Weights of a small GPT-style language model, trained from scratch on English Wikipedia: 30.6M parameters.
Each number is 128 + 24 x the weight over its row's rms, rounded and kept within 0 to 255. Layers, rows and columns count from 0. Numbers have three digits each. The size before them is the row's rms in percent of the matrix's.

# layer 7 MLP down (transposed), 1280x384, rms 0.0684, rows 600-636, columns 128-255
092:105120154114139088116126093067147139122145121108157101148163132110146148137125111171146118108131136112111141076106126127163154123172162112121142123114162141154112150100164133136145138140099165164119111090114077151091165149124151165128116123084121166147132188148116170119148135113127108137121141129162127074123134098107101111158095110115143128158065105159126125085139102116105195144108
103:129133123169119121120142119122182123118117161119122164157122155164147132146098124122118147097116149143136104138102178173105159120112077170136144136125176118155141159142105101109111094148146129110096130155154147102123167116118105117127150140134126135130124105101149140117104148153172164139142111199101156100140134107156119094143123156068122130126115107122151105125113132129124131153139
105:145102085157097133137136109135138118099158135116125107138109138149117163142132120116141123115121129148108107058114104138131126105132095140136124138121155106143088107094138121100144133159170117116120105152157114160143117089117142098118161105092137154104122144143123107142138114096115127093124126109085149135106130132107100131104154114157138142124146117146094146091161137169153116096123
089:131134139134107155143094142134136109166118135126133121137113138098154138121094118148148152162104122081130174156151136098152140143152088110172085096153125131095114100154137187123087117146151138132101135149096187094110154153086132103151141118120158111122129121094140125104119141097112139159130120133121081109135147121167127140126122124108099142153151106110081126084125137087170147113142
102:131151117105124129143119130108169121123131127151117124127185169149100137130139163161132129186158099119150096148117056128145159114119135131117101086114103116099110139104176124106118148113144120130135124129092140122136135089113118090151108084127097157119117131145132117066159142113153149152171116159105136110110106129133184146133173148145110100114118162094183131094130132142124126111141
101:123134093131122150140172136130116117149116091163145157164088170126153116143121096120152144155124135117126128115126124153140132142145155135125105135158124121154143183171124144133143131113116120109116115126126104149085139110159140127107115133128117118150108095141158153150152123142189190166124152148140138128154148161081150172118133143148151114121116161098120111135122146164139102094128
106:128124146117124154177214158118100132126155176126105101101089108157117154149172111121110138077084117126143089145146133098143105122154097140103144135061133106134161145115118122124100119138068105123120129119082148125119140131143096092151127135097126121133137130152130098121118114092095078171133102152125149127116148103161097159109121124120080098114114163141149134112130207161168130146073
099:163090186120165108113070112125119133110104123154094157081135142174112143158157115134124076096110104146136107085117116078107120140115133135132118093095083108149144132135134133100152149166136121129126149114172172133119133127096129140157142132106051089144098171081128067174119161143169132113113128109159167089126111135135132138119165148116145178100186155099154089105121094113160128138099
103:099113161184123129083148161128114128124160119128114130091098132143131145117130106135103130157160139163116113139140155120137135162131136156145124158135134138098162118145164137100138154122115105135122115146114070107124137123103127133155148121132164094100152125117172088105093168211157128101128149114127097134109086100129121116148091136143148149107084166106084155154129145154098132078069
099:069132138127139156120136106126125143123159115073126153128100145140123127128121152100124149158145145130127149116110172131161118113155142150133122164140134126127160134091124131169155140120114086165101130150093096106162099133114122155093096151198155129146120070095143134105127112177132143141098147119092176130131157111129147144119130097130117127116124112150138116141120125119113127107152
102:113119165153125151139079108117161151127058140138131100122116136156087166106145122147119121129140166132109116128128146150138119162130117127133095092142126076128146106106114115139107143125101111147160124111139120140113130104130158142103120149132123132128092117124130105120157120115101125079099159144119150145131104091113145114127104072072096138102104105129148129126143120096138143116154
104:149127158125095128098147081135129165117113097161156155195128098129119153130140131108139139151100154134155157133099158157180167112158138066076112126090141111125143137110102140148151095133121095126150107064129147145133134141108130115133087154095162129134191143114119121177134141176099099126110095131074140130168127168130130147087100161134147158177161096137154157138147140136169119103146
105:088134149078167154150129150117123120146154139097138143143105126115135126145087130145141099139107096124121170140079126163132123156134126127076108150115119140179121126119150113142103106098111125154083096133127099109094131135073126157125150155134122122102132116121163122104161104103139130111148139132101169107082134118175133106179161132122091173087139145128159173158159173164141145141152
098:092109184129093120114126106107133138164145104152141107143089130147133151136107169156096138106092099149128110116149188146127133140135104112123102132125112163125115159111104136095133136113137104169144129099138154155126140122127148121119109132130136161080135098114154148181126096075142114139096144139150094131133129106120159112112109105123153126176147158108149168139105182142154079129157
089:126151150117143147078098145158110115110136126066163149147124112142154110171110134139128056124164136127124112087119125161074143120088112108150121098086126154124093149147103066139130098137115128107136150125125102171116114156131077079147142123099185142086114164096133126125151148173142173124107080117146130150099125111135115134148121092125102124150142155142127109078172112061140145115110
080:117135113138106157151127119114168106126090143130114130155142138094140121109135149118159135055105140144126117105172137074145124143139120152205113143105109105131140098125150127116143112111102145078138088087122102123115059101102144118045142142157144132146147152123123117146122143169158163157126162196137080078138168154118128138125145132126101120114130138140174126121157131192127130120144
100:150147090116123129104142167134115134136085201102121092175121078131122144102118097123122083094120118178113112110092103080120126130150100125146113093145147120146136155098102138149147099111114145117140116089161063132143166070112126125181119144136177101144112137150115113141165113145126148120139160088157153127160126147085100123142123108080174162138118095147117109155135122147094118145119
090:122133159106157104123097132152114111139142082120093096121127110135102144120132142127136102137143147155152091094142126105149129134126090169116145109100111084135160134126152117154165125128127147100130134078107124100100134128114118125152110105078159164148124112118130125143134151168118143113127124144125111100122150119144143102126117075132154125164132147124128141146112157104165115156090
098:110098131128109152107100087146161111108144162088168123140167159163122066108141122155097099132158129120162097113112148117172118135122102086136128124140149113168092111123171167135136133117149135137068130136103150123155145151087102130135161122149082126152163153117091124080115067164162088121144158120113144118166125085102154125137133107113109150159122118137133110127110120106099156134122
103:104087145127124106149131080150132127101128105079133079147120142165135128160129132165103164126162136129102119133133167133144141128119123120148159163121141144121144136122125125095107142107142160109116120133175136154095170157104136070115154122118088081137134093146132122147138138130115133188110137099143098120132107108104095191143089142145112118115099133096171121186112089122165112131100
104:102163168127141120128138105067091155097141099143122137130136137103125122168137114119108104130185143120130140129176102149142149080165072127142144162140105157080185152115165130119164134132141132140102084161117115128121155146133131099137126152154147151134097104111107117091123112130125147130072125111121144139146121096154125104103142093143123110143164118117144135113130157143092114160122
111:147111128139118084160163137141138176107078117149180100157106153151161158118083108128107114110135147105120120100114088131129139090137144122146140141178146095117099166138103108115092147134110112102132142131112146121102075126127130128149102126104108120128135147133091120117152086142135123091120158153090103117081145142107172168119098103104133130117156115111139116119146157126133163121141
105:129153130138126110105168119125165114150104147091136130135140111134117158139105160161135139137176160104144140160184136154140106134106133160120126121130133143114126139098139145138107129174108165112134113177170133151127153124120109112142099143110138123092181121152127117131129141170142100124091089145153154100089081112162165139122107091118157146112160174145186132129165143113105122161113
101:074144136120109100099140129140160116132098119164124115159061132159122120111137112125121185101098136090093094141104106113133139145129152141157074125143126172095109134111121104122113159123120178171089077095150130156096117097121107105131142128086062150129130170179139103151151141155134104134106149155153121142133096120111123158111127122097119147136165117150133102120148113161142110097164
099:125169086144165129137112074107148090115106082103119127110127065155129143135110134105109165109108120182132153158060147118136131168145143135121139122106128095129108078135084115137109160098144085141107150138095139135138139094096119136144077134148168119100122093124106133142124182093139128154107143129103117114118161122123134122143113135137115121109100109112098135104101146152078123143149
094:094113116134092145113093134129142131159133106175134118107197112115167156180109106112108117095091073113122134134113131170146147104134094132175135096160129114102106128106144115128074142103116150139148109125141118079119161124135110169086112140135088158136138117127092123135102114114136122145151123127166142110155083122146153133152156098136182135126163101163145116143127120114107087114137
111:149178119091117128136134110166127134128080150131095166151146120131148105138166123141087098123079087098141136106108124139105110133111109103120095147171118093175139131170098137145094091167092157163091115100143121134120141150124159106186095125139142113127094118126144125131094130145132139127143170123147135132154154140120160145162129112128075186110130106106095140138125093156112141172155
098:168139156093094086116144142123164128100118112125110124113147142164086135125122124128111113103115114109098151142129132075094175153131113143154129145084122145141104067157135124126115140125148121139103135120088158133082104154153126168100131123127149141136109130074128115145135122120155141133136149132090119072135135111156111138120087114105121111128166142113136134143132123133139123092126
114:145134105107142151131172132139082127098110100103120096148079099115138146117087108119148138123146144105164148105159111128076115102099114128112110091122107131105152154127091093104051131103135145119177126125073090133087127094115139117095130144112113129161131142159126138131129106129153134098124079136104134154100163105145124169139135125144148119097142124150087130128115114124076142134142
092:147141134114149087138096158130106109153094122129143131129130107147117130136104113094127140116118136114156144124161104130125116129156122153098113158129121133119141117166118098131081125103113159140133119124141134148130121154114137188093128095166134118105182173104143123117098109152118169154134089110165147209151102124128135157143188134143172139162144086107109160098083123133091170128110
098:167137149148157102148100110093144105159136100112123168077134099161121109109143134097080118097131160116145142118132146138123176123147112092119139092108156112111176094118118121143135104118172136119112145152101117066147136113130113108123122110125104114131125126097144140098155167145146150140100150093112122077155102118144127124091149121147154139132163116131150065097113140153168149123098
098:120094142152098122122132130123129149164096145117164118170137117092130110133127121111109173136134119121180150107111152125090174161141116171133144103128128127118112132109128159126119117110113166120117099175081177106135162194121151098130134119119084113104114180139159143116126162133118151147179130134195148159127111074094145147093129082068120143120105154158100135161144141135126131114134
099:119109106149099165120119121168127165137132096133125132119122148104120122160155113123120113135114170145125143094173153116155119131171138095149127163096124064115140123077091186164115156094125131117107125149114160178158110116181131127095142133158146102099126135096123134122092137114127149066133102140115146124135117125132138126158113123138126165134120106145116147150103118133079127129121
100:162143132075094119156139087110113126178133136142178136143122171127155104128107178112098110161125168155137126107111173170147106141110130131147146129135138126122102141093144119149178096183131107142123139127127180113169140143133109119105136113132100157152168154168163088117155136127126120113166090120171133151196115088122104133143121133149113149147078113100153139133140112135155155120135
099:142120106095166139120112096145131126121156131144115146133119134139056144107084124120100094096185142131118133137182093118104154124137150088135149097123090095112125127122173142130157107112110138156144112106138148119158139130152099112187158142107138103163148124143138152109130129171113162138128104083127136152114147081100138142127124097147130099168141098101132129155120102109086103117156
114:143121096189130121082085123062130098162134098140147100103139176132164095139116120126149098163128137106139146071128089132119146138141132150132130186102111135132079122097119163154163154131134123136154115094121173167124156105122173147161157113155136187142113127109154122164133084123104156131111113139131108118119105115153152124112124083130143105122153120136137152148154106103111137139107
103:087113122109121135130115098120118094126145104109119109124111142195138116117129089145115182169162116085133114126101130117149158131106155123158112124112133102129119148123120117083046127139127114127149103163134082133167101101133134145156085133148157121140090099104164107093156159138094124118151153170100139122114113101142125154138141145161133124110120175146118092152147159078135121155102
# layer 7 MLP gate, 1280x384, rms 0.0755, rows 601-636, columns 128-255
100:104128112171077104123116132136122095128118163141123103128092132133177157119147109083114131111131186126112104159122138081096139149141113164152097152144120153128168169136138107137110129122156106142129109141134144091187117130138109097125139172145124171142170157133159127153116157162142118109106101152153112158131100115139094093109144138134096128122121144133122120148095137126136161143109
106:132128160099164160107149075117148140115109123133115102103118096131148125132125136113106151126135141121161162096148089151153173146115104099115130159116105141098115147118165143094140132188155152139131077139092124148103127151128142127092144106164105135169126131071127141107136124123105111164130102128148112174091132119169103136136157144115130141130083129125127103100130131116109157139099
104:115147143142151089108169115122149173081142126117137112119133088153132116137100154116108154152144101127135111142162089111117132084153125135144076141086151095154147105133103091170134147118121120164154127134096158144143143124110083143119098095093156075117128148114159115177153129140139142170122151123122110191129166135109089141137146136143112147091123120139105119115120134154101161105108
103:112173116126103123136124140131099133088131133148127174160110151142146178153121114144152133105083170133097115127078144108134108112151127136162158171162142117121139128133156163160139122099088112133158180132114120138158125128116121126145126106122137119078137108108155073143126126129083159123155111137102097156142108141119115107159184157088170146123172113115112113127101121155149079104095
104:151123127135123127096130129124098113077111115159104130100162141118119157096149144122085147145113160102164123117169110078099134157091093124113114110144137123130107097074132103145077148084118127150097099086137156098140124108115103153151113154139133124091125165123078166117142130127150111140117079096116117108132098132110096104141122118123148143141145156158116108124091148112163158124119
106:125110089134134144102133166147118118138150127135062145150128112117117143142134131086149157165143094161098090180092144078131109122141133119096151141142137139111128110175119130102107137135153083116132116142125140099120117129163107131079137150097128167145102121123103157126153078164142172140080148113106127123106111100103122148126136146159124147125131138124121147085136115137168113103099
098:148170137110081148110099133157103155102113110172128123169125103126105092145131122133104119163143123106122127136148092111169072060169128145147173158094081170154123115105119128130084171097127156153118132125127084146123146110133108130113132095153130156141119099147144151093083135113153134150137168136127105111109083118106144122160098119133126118110158120138139141103137139109157151087165
103:143101174096129101153113098109120125115190143149114128133134114114112154175147125141099140124136140117128131120183136132115139163118134112145126136139135174079100155130151163079123100118106160157050078087095120153160142125129170115153118110139128095136148107101106111136151136152131149092105161163166101135118143134130167154122150123110118134112128156158127128132102133182126129119160
098:162163070116107089129107135115205131116143109111133104138106125132167131098164117128117115127104127152121116086138098083123128131125111142159109095132146134147081131105129153159096115135150120101136118108143179126152139129141109118119140135116165132117109104131132157131137138069120146111148151137115118123133120120101103104146084119116164074136120126111100105112124126090167129142151
100:114116179126107138128141142132085152137120155121166122121116141074136121112161133081108119135137180117143135153136144120124119142112140097165147117103153160138102086133139117115137111125135132154098143142099125104130125124141135128112089167120101147110155070102142106155125168115122125143105166132134154090105142162093141069112111167132138156103098115164149077166143142120139128114131
109:089138128142133109156159179095133092078084106146133124154137155129127085088149082136135122146163110148125111075090111077082127138068108124108152126120096166118135113159139107100118155129102117133128140158095125157133136142153121155153167117182135123116133126120157163139084155121097137122102118137137110152120085167186129137184129155083123077120127112123112119107136105117149114156139
109:103133146147116151133155135104108134112162148132084144121103131148127110218079126115151145127143146155153179133151135123122156150124130137144179112131118117136127129092099120082125136135151117109136123112119131150175136119129172136159152108132096136158122130143127105143131124135128102125077129157129137114155132143146104145112086139156164163152078148098073127101104141110101141132099
099:097113089095156120115120166126149119170102107122123112116123148138159131151155181158129135144107126176104145104106135132129168167087142157101133107124145130140107125108105141153124154133126105128110107074068109135165107121122160137146135156132111137132111137116115148172135137132083135154147117099125194127105127141157160119132145110139119120131194150127130168135136133100168105117115
096:155105144167102152128138155122082124114094113130138124163130135142143143081144120128114129097126111088153169135129113144125096071104138094168109131121163131126148162166104131121098071131141140111120143143119126126153141170159124116139164120161116130143179134132113160111129113178086079135092093114137090095126139180123106127150152142113085111135103159123134125119118149170115145121136
090:125124116117109122110118092142151138149095156093071066074139118102139175118139084123167117151135146108131078123122150110126100151139092112146108155127115112149078118183092152151129141138126112096143102127130136154125093126135121109105138129129121128164110114141121109143112142110149128145140139125159124145126134143077163123093137097098145154103114160085137125131121147100145143150115
106:129154128153145122136159135113138134126150084111145111112089115143149134154141137170121137118155109119133114137115112126097090143104108098121148166136123152185073101126161159102091140136142151121184101114181108096128099130107144101145097108118165098092147159130104080151112130165120170126101119159119104118081111085134123117143157124110095180138107180131115095132115098162120117135117
095:131087131174139116134098088150115158091145094140112122111143104135151070088100125135137127129147123103140121107143073138104126117132127135127109102133156099167103140097120154134125102105138099125136146116143098120161112128086112143100114152102122149121109124117133112149134120128068143156145113157124131132110125152128107122092121097149054121130082108148087142138121129101150154169129
100:161102159147083094177127127110114113147124104142126142106101163069140130105113109133115115117095117111140161146115152135106078171152146110116134150107113184138143124140159134136107138145101135121122110139125162121177147104060136141161144124130104099144130136181095144133168140146144111126132126099147121153103116146151104176152152132136140093135070130123153120121140145066127114105090
103:139113126107142121118140098123107151152138164124134147162154106152070102135133113124134121136136051119148162133149128099153084121099119156137103130138157159144129095131162157096106118114120145123112119141134144125129139173132156113112151125121140114121135113096105150113142138112139114132108153170099143146165137121142130153126100117109133095092127124123144124108116147136174082122104
097:116158098158119111126148163116113108143183133127098129123165109124134113126124154165156164136107153155123114118178105092152098120153111178107127145130126080087199159116136135067121136102137115124095124130110093107180111108136104116139121124160129082147134115095118136137102124191145130110124140104121122120126108102121104095138084141125133154133172121119135164115132088146124160114147
106:137134134119129103141151136130078129123133143149113138100133091109142183115160118118112148135099095169120089155124112082106117132137097167195119154134059137124105132089124168156085144098153124123142073126156124118154137107132136106110123093078146168123086156167130114135138157112117105143090096099108081169114111116142100077132113153142144140161118134123165149136138132170135142116089
105:153122109145145122108146156122128067150086176127153126154154149127109138127114147142124083114143092112184113134126121146182127110117150129120118130113123118102124133151151093149124084108141142154125162123142136200038164135148147115110141113091139107127150174120136104128077092124128131105130165128117141127113109121149116109132135134089139140122111144166107110106125132105161176142107
095:097119123086131121117115105076094155145153120103142093129130140135089116099136136128087106136099146099114112142110140083117103081112102091105123147154103171102116070117136171136123143136073133128091139144109133161181099095138130107127109093146149136113113098118203099100152135107170142142086129113138157086104123162152092106142134086142110124172179104123151145086099100096188112108149
097:188092106132125167114130166134103156158117095145087088133143137103148099124152121112113102093113120132125125111128114111134142127103130129186125068130134129130141138123126096126106127119089146094130152116114134096107147141137111149184166167109121086159143127101088110153126134143121098113139086155170129108126112087113113110095151161110123119125105097133128102099143110119146133150125
096:117125129162122108132109124142135168138124139152136143085113147143109131111093130100143115090139127098140133140156185119129102097102099120103162132146097164155120125124116098102096145115127153123150186111114123140148160099134137123150138106106109119115140139150099087115129119174176131129126105154133175121154079123126142174149136131155100115139150152158085113110149161070162085103130
110:113108124113123095122150182141103156084121094140109155138149100118139094176160147128153122091155147104101107136121146106112114129136120122099115108146153135128130104159121121101116128135122196118113105157113139172108104102136154121150164102136141125121107137166166086109103146094097110152098158129123129131174163117130135078068112143170129112118094166147155151169138162098154100154135
102:149102143113118137132140097101125145105148102105121124103168118148142110131120173093112173147117151135118114160100067135110102126149109106174129110138101086127104125132121118141151143066154127106111121126144138115170113092118081148141126104139170135149129099099105117145106186108133130143091111141094093114164093171159137116170100187144147130099113125121129121113140162120172111115139
126:132149133167105104130105116108159131140130121135178168143147102074087140139171154091121102147075170158148116125112134165128130115134166121175177114140117137133115163145145110104164114105123182127083152117130156138126154167061128101151098146145145113131149125123102095107107147134121141121078134136125109128127127117119124194108095121149176131139102047121148126066127144094169126097073
092:115147122147133122137131137174145192189122103110111128109133164167129084130169090107123146110106085136155103079123109119106114120128132170157166149145121089176129157177133137162131128120123107122124130155143150162156148162142111124140148175146131099105122148111104100155153074110154112129125128101108088132109118106125140107136133141179122161129114136148090100143147125123119144171103
101:068133070132149133070126137147096138145178119097118147124130156135120148140100128141109119074122137101161188138114094159086127153095098165158105092104107142151167141087153138143157130120123168137104140124136154091163107157136131168132129098105152113130151165140138148133146191085120109133169120145149107165147160181126143144112137127114151092115110147110153125128097159098083097163146
099:144101137127159103129161092112091146141123107115076116152139162098112190168083131104137131141116159129122174129160141130128133132147143099159172097132158160137126092119106082106120146133162085135149128089127163114091159102143139143097148111113129146108115079161147110113140116094155125148107111132149167120099140130120175120134122127136137137104123110109158096106116137129104139111154
098:130140116140176089096116120155122142107092139100134141107157137164101157136119135108133131104145165129111194151121154134143118103124114174122148113106134109158154084147132125190129115086123138177152121134087151113128129110158157151133122128128104084152097141130165117132093123104134140128120103138112125132183096097122179141106109078156142133119105144146135097100129163132129140113106
096:110148112131172101128154140118110160097134153141141097095153122112107148117101134134148165115161142151154089105115101109146121102134103083142134120154103106157126141127172219138126137139112159137105059087135172153125121152090095125115084125132108158142108114134129155142142145123143145122129159141115137125148126152124118111121124115103140158109141118124116094181140138091128119126103
100:167141117130167136079142140121115144130112126159180101116131160097165142167150114142162128141169101134141134087113129133123110107169159112163124089116140143097119116138129113121108127170164103157102111137172072116123110115134146138119135200139138103140153137122138141127136161129122111135143143121132106099069138092136139095136130126153123104168114099163148101158132102121093119134081
116:117166154124150087136151126157131094086128165152125113111108133100135124125172122153139110120139134123089096166131096153110129137172142128139112053122096128143131110092129113188106165167105098145137124113141120099118120137125160085108114126128106132156126116153149068142118152159123099122155112139115091150163125143183144115113127118084100162106122086146163141131168089111147150169127
103:120181145167112110120136123109115128138119163113149163150164132127153129170099102127169143115130150147091142142096107141115141097153149114148105122072142125151100092177132140109143138156132147107128119116184094153106117120109128179121126137142133223155115140139124094131097136110122096137068070144114106148152127113132081108132122162107149122136125158075114098100123123181115136149144
# layer 7 MLP up, 1280x384, rms 0.077, rows 601-636, columns 128-255
098:122126124150120159155137132168168133114123160154078137145132084134113141139126157111115145107137147134081112114091171130108122098168128147108095127093124120115127120134165083169122182176171169109152129134115151102160174105133115124119141152108125116158148108049129144130153157158127099145096164135132128142128133136173135145148104129124100087116126114157130135162096121059131191126113
108:125165145141097093126117126110127158122142149159153133122125135102126136118132145129106121157134099134093121125098096108137150173098133102106139134139138120159103130179116146140140084142119152122116116124130129177162121134168144114137114131100124151126101129110163128139130115169142149104118168143154094083122111134148124140144128105113126127172141150136128180040148127074110144122111
103:091112093124121132117095082152127132154090172104123152124158122140136143135081125164165114083118175108106123159130114142131093087141117139111102137095150165176095128147110116154143105145116087179152164120119110141122110144097142139182133089157162149151118127094137113061137159095085124120111116119141102120088139149144108122127127125132117108133070115148135164060139185143095127137121
100:137085115154142145118090094141173119108123115117140115124141158110121139090084094112133114129123125140125150148107124132065157115149147144107099129074146138111149116148098127141111151146109118158147146183075116120135107116103120121095152107118115127135107128117129125097081108131141123126168139123090184117102108149138111109136139141104129087122159107111137146104067144135092052135147
098:146140103125132119133149138121109097112124104154133107086125150127093110096147163106092123097132121092144122100148117092073130161100083105123132114070140116122104158117120078158116123108127088129126141134098145138139169089070124156107092198171129115113147138092113149132136134096140088152134123137153113108106113107109136113119096121161136146150134122137111102094115137115121183144141
099:088171096131134141132196107128122127111126152135151141129110135129088140091133158125081088082142119175148120156157110160119162102170135126102114147117111132142136154118177113152106148120113167149131148155130143131108115109098136090106144137114111136124125149154144084134118168140090105129140105173102104109142122165139149139145115149155137094107130159132152154148159149109134171112133
100:096135125129115147112106106151072135147121092112145132151120099104117095129121100113100128138124111149122118129128173121123121151195144153108137145136121110103153159135125136164145150131135149126115123193136093150147208162162112140147115133109110143136127144157147129146132121091161131171150129134152120099170129104106152136143110136078128119182125119115149152101155113137114175076153
100:136124133145112109093124082135100160118147144107137099148148090127136130132155105106119147067106146125118115108121115102163114126073143103113115164129091117137148142128136157144124103095149123115153128139079131169095154097118120143112123107154119093109180152109125135132157109071116136122111111105106146124140100120093100148135149142140143121101145105125119117123113162135137141165124
093:151157113137095146140092099148166119114106095124152115122117145157126110069151121106131111122141133172094102122100118108120131081107090138156127095140169124107115068158112176140102121112158150108080100096111136106172122136104152134111138110109109120119086121123141160088095102120104190140138102125152109112101090145140074117149134123128135074138134125068125134131148095098099119102106
105:155154120111172134108119133176117118128122092117127137136125117119117132126156094114105104147138150130189109126108081098147124124137148099152163154140151154136109142126122136151162086135119175129146114126184147131127173160160103152158132146126096132154124157134096148092103130085099112138121097155131100059137107143167135104142137141132133132093140145153161133142126108136109178120110
103:145147121117136139139109148113123103126107069135128106126112149138091111116136086117116108156124141138131155097140149144137120103153091131173123086101127131150128128155137141087060136113154094107167132119128151150105109116098118186123140152104103157134134061133091109160144145142123139133111149149120186145140108138174122076158161151108116174112152176100142130125104101119095149142089
103:116081143112147134119114174115106105169156119129109139152171138110180149117138147096149122124123110147132133173092140119131157113144161112108174122132154132115179163130116098130131109086118144138107101107136111128130152123183096160120105102147153097128152140120117121153108109107105129131137127109164143131131086170130121107088114095131162125170082114128135154170132111069135121158106
101:185167112102107093119151190092113151123159143108107145162129118110110097115125166135120135147126096108105139123118144162123095145139137122096172151167103135075129161106164152132104137149152163137147126140143104149113147145159134122147129140109152175131113131163152168142165100120128110132118142107130136138108118131114125091119129160144161115117151127094097117136128134159095123142100
096:170118105132143118103142075123109156124107124132110138133170072166159137109136113160131089131122139134096122142157108145136079123122112139141132125160154120148139184142076141104092108152156081115121128132127127126140127145160107117124152134120114133129149111117086150118129114110086118127140113097152116131143155153101107110135139150148111141141095114144140136125114181144084148118138
094:136151127138122148116120129122138127126176113146129150121089092100089129149155124100115134103140082121142120111097105118127133127115181106143116137106133134136147104118126104114148112187174146161122121178133092117179101142144097112155113172100130120106156137106102110112138170130109164127108152143119180134129121178111116141147130106120141137144153088103126129104130108138118079123123
102:158125155090145117123124168113106118143077159166138121122128109129134134115108104137160109137156129125144132168136095135162140115161061089144135109151130121130142143125155134125129146108126131165105129135125127174112186141127131170113101101150123122130183112120102140090166134124129125155154130131208094117176144091112127083118130142144123096145120130100159157108143135120087113129122
093:119143136173121131114139098106127073115136132104137169134181154108147114106096145157098149137124118155124146131160093133122111134158126123155151129101115136145135136128177110148103141102126130165132113116157109085108098128143120148123113153099119139136150185160118154131126083097119147146148089115121149098106098140127109068096077117143125170105114116149164140127127170121146127158099
096:122163101122128163138138145156091116120124093121123139117162156129158174176153108087161102127160140136057120096137111082135143103139143176139154146142120122169109179091185138116130148079127103124152092154084132136078126135191105158124139128129146162153112133108180106082141109092106137143136114133110099130144117105112120107119164132138135130136149166096138126135155125149199112129150
103:125114140126135144173093139122101110100140123128129140147097122161089128092095115183151150119141136169134095142123119132135113076142147146139125141124120131097169112140129125124115112101099082122131118143128181110078110134114169117140103111102104132152129127141109147139120098162113073127126138146125117127144135162122131146105092113083144131127163145155135134112127103108111133124107
101:128124160126119120187079117114103128158130126139131126125122144130148088109143140157150129116117122140103123130133123102128060138195079151119142132131146130085185154085109082102113150136137128155106088125163150108147099126094118098122168118128131167154122110131095159097132145168141141104114154133107131101159068090148150085108119162104141097114158133140155141124104118122145105084103
105:111121093199114157145139143094114148165177124091080130159116124138094135106141106139129082152146174110128146105131095103165131118136114126138126130147140164110110120122160142113155105138119130134100098151136121129123133131086067092101085121089136083125139134156175155149133087102108123130147117120122162131138149112130116156101061101132141138150124142113112154164102125112117108135152
102:123133138099152141115140115135104096121132100131127127138111163131124135131097126156152149132181098116128107156175117121115103110117184140103154163101096159113111155118135140129118140104116138163116126150121092137090143158117191135134181173113137097148098166184141127162132111122111121114143116142120093113106169156090116139124127153090129105124106120165120141142156122098096120149126
100:107098130124149185116133133146158168119083108140177138098129122168149145102104125168099128134134094094131127124151111133123163086082135174093164177171109135144152099112119126106115131081126106153156147157142082113170140126085156170132137149102113137079110111168157137100128167137133148150111113189143107087146130149104117107104141128154131133069135144072168114140139145144136113150092
103:114160123135156132103163094171154136152131132137111129121147161138122141121115147158140157141136111095164153135076133087136158161126110133110136153112148126149105114118105112134142110175126112154085148122129130149130146155112140147145134179131131104094139096159149170142142156117127078133118133118094137114100171146136088137166167145145118087139154137097086127129126142125094108112102
100:154120093134100174095095148095092125106140112125149146112144098133112114116143135122129110116121083096186115161086092126145115125173098151113122159149086131160138146139083121142088150089149126088159173130173122130189147121109130143098143120122126131113152114162131071123153142174143146142133116155132160140171122166143118158150142148171117127170132106094120117116101190142142117086124
104:113130176145129147116120148128107150145139147150139081116079158128133194128133137116145134132139096154164137133109131135117125109130103146138093109102127134087126130144122114154144105057126155116094080105157135138141161096102160190148139150133154120108124135099138131126105122118107110161121117115119088126114131080119137152172116116154146139113103113115147104110144185132151129117119
105:095126121143111139154119105151146124091155111139122171108163151145115118129133119171147143099167137217097119106130121146100124118124156103132144114170127167124113104128147111139109115093191117104104127132131077159145150125101123089165144130140136117146132118114142139118121148084112158148114083112148118103147146114126114121108129147131135167159137135090129108094115129069112129150148
126:095141121097147137095110110093108141142119117122120105114152111119106070102120145152158171130120162120145116138146135128146108170169091136073088163138091136139099125151141156108109091096107125152161112158085105151149137093170130132123122112118149163164162109152156112122146112142121132126075115126155147145118136146109153090109135135145109139141152131131136134132134124158146131120158
088:130121118127100133088116181130120177161139175091131161129129114125110129127143166134128124140131123127140103072102106132140071149130137109160137113141132171096155115108176114143077140133125097146123147138135129143130140136144101136124110119128097091127151109155118111107088100124136107145082090099103142125105098167129126129132114141144139136174123146142102116142141125127118103155137
108:144128156117138143116085169140092158183134147102159119113115120081146154126082174117103067100111102141132142143121137138105172147129152099159152166124136175138138168119153135090159122115130122144086134123191137108156118123057146140093140125088146121168121181116160143143192153118112154149152087152124144126113098164147133120111083167109131115141117132105155107103102132077114130147116
101:102148096124112136155129106170115095138099125114155150114102164119138106103131113119123173117133120133164088137124150174162103161100145176124106180133094120153119108135110142177163128144125157155102120131130144138142166135120140141113133160105126135127112125130126158102119128118116125166150136119126159142125153149153170150086168118130128103113152098130141122107144082146123125126117
099:124159083127140140142119138147147133173103178118132084156121107148133090150146123146114122120104107199131147094180158111140137135142124098111170112136148117158080130131154148148128144123103129115086136114113131100131082111120140145120140105098150122128169108108162144134137120118132091112164128078149107143166148135086152112132148134151123128135096152122161111124155135108110147116139
098:109105123107112127107105119120136139153129089141129110128120113140151133120186163143161113095077107159112164150145177134189148125124094103111119130139126116132131124128130143153104135118116086164114140123138142193118142123126163105110125088125113128147133135175114138166128092135100169108114129119111133083137116117119161163123090122155119142111121116104108161056138140122121144095089
101:191148096148118139138143098106163146111134139178128124107128137098147141142137120132115089122173117119117134160135130122134102156119154091153114135089148142113118091143122150141147151120156128162149155138147167146095164077101099103110125146149138076127161093116132135124211115155120122148122156154152171134159122117106129112128133108144192124155093084097118085075163132183088174135126
114:101169086142112127101101135090123179093174080191118136142132189115133108144113094177087093118153098128136153165106140167129138107155110161136132094134161105117121121120139141115093140108133122112132103120080173147131114122119105152158124158116145121151134124144127178104092102131115114162123126100102109145149124115164124145140132135119103106141130115129168221099125131133139121147125
105:140125140098142128148104137190066124139128122106117121121132132119157152125122152107132136142132119106126123127164157137117137124108093121100158127121120091131157112119118140114125109090115136175133151158114126096132082118097095141151137103102169091133147118132124145137137109195083101186137128102146141097115124103097117149165160117102130118112134185174111124167137135098116130147096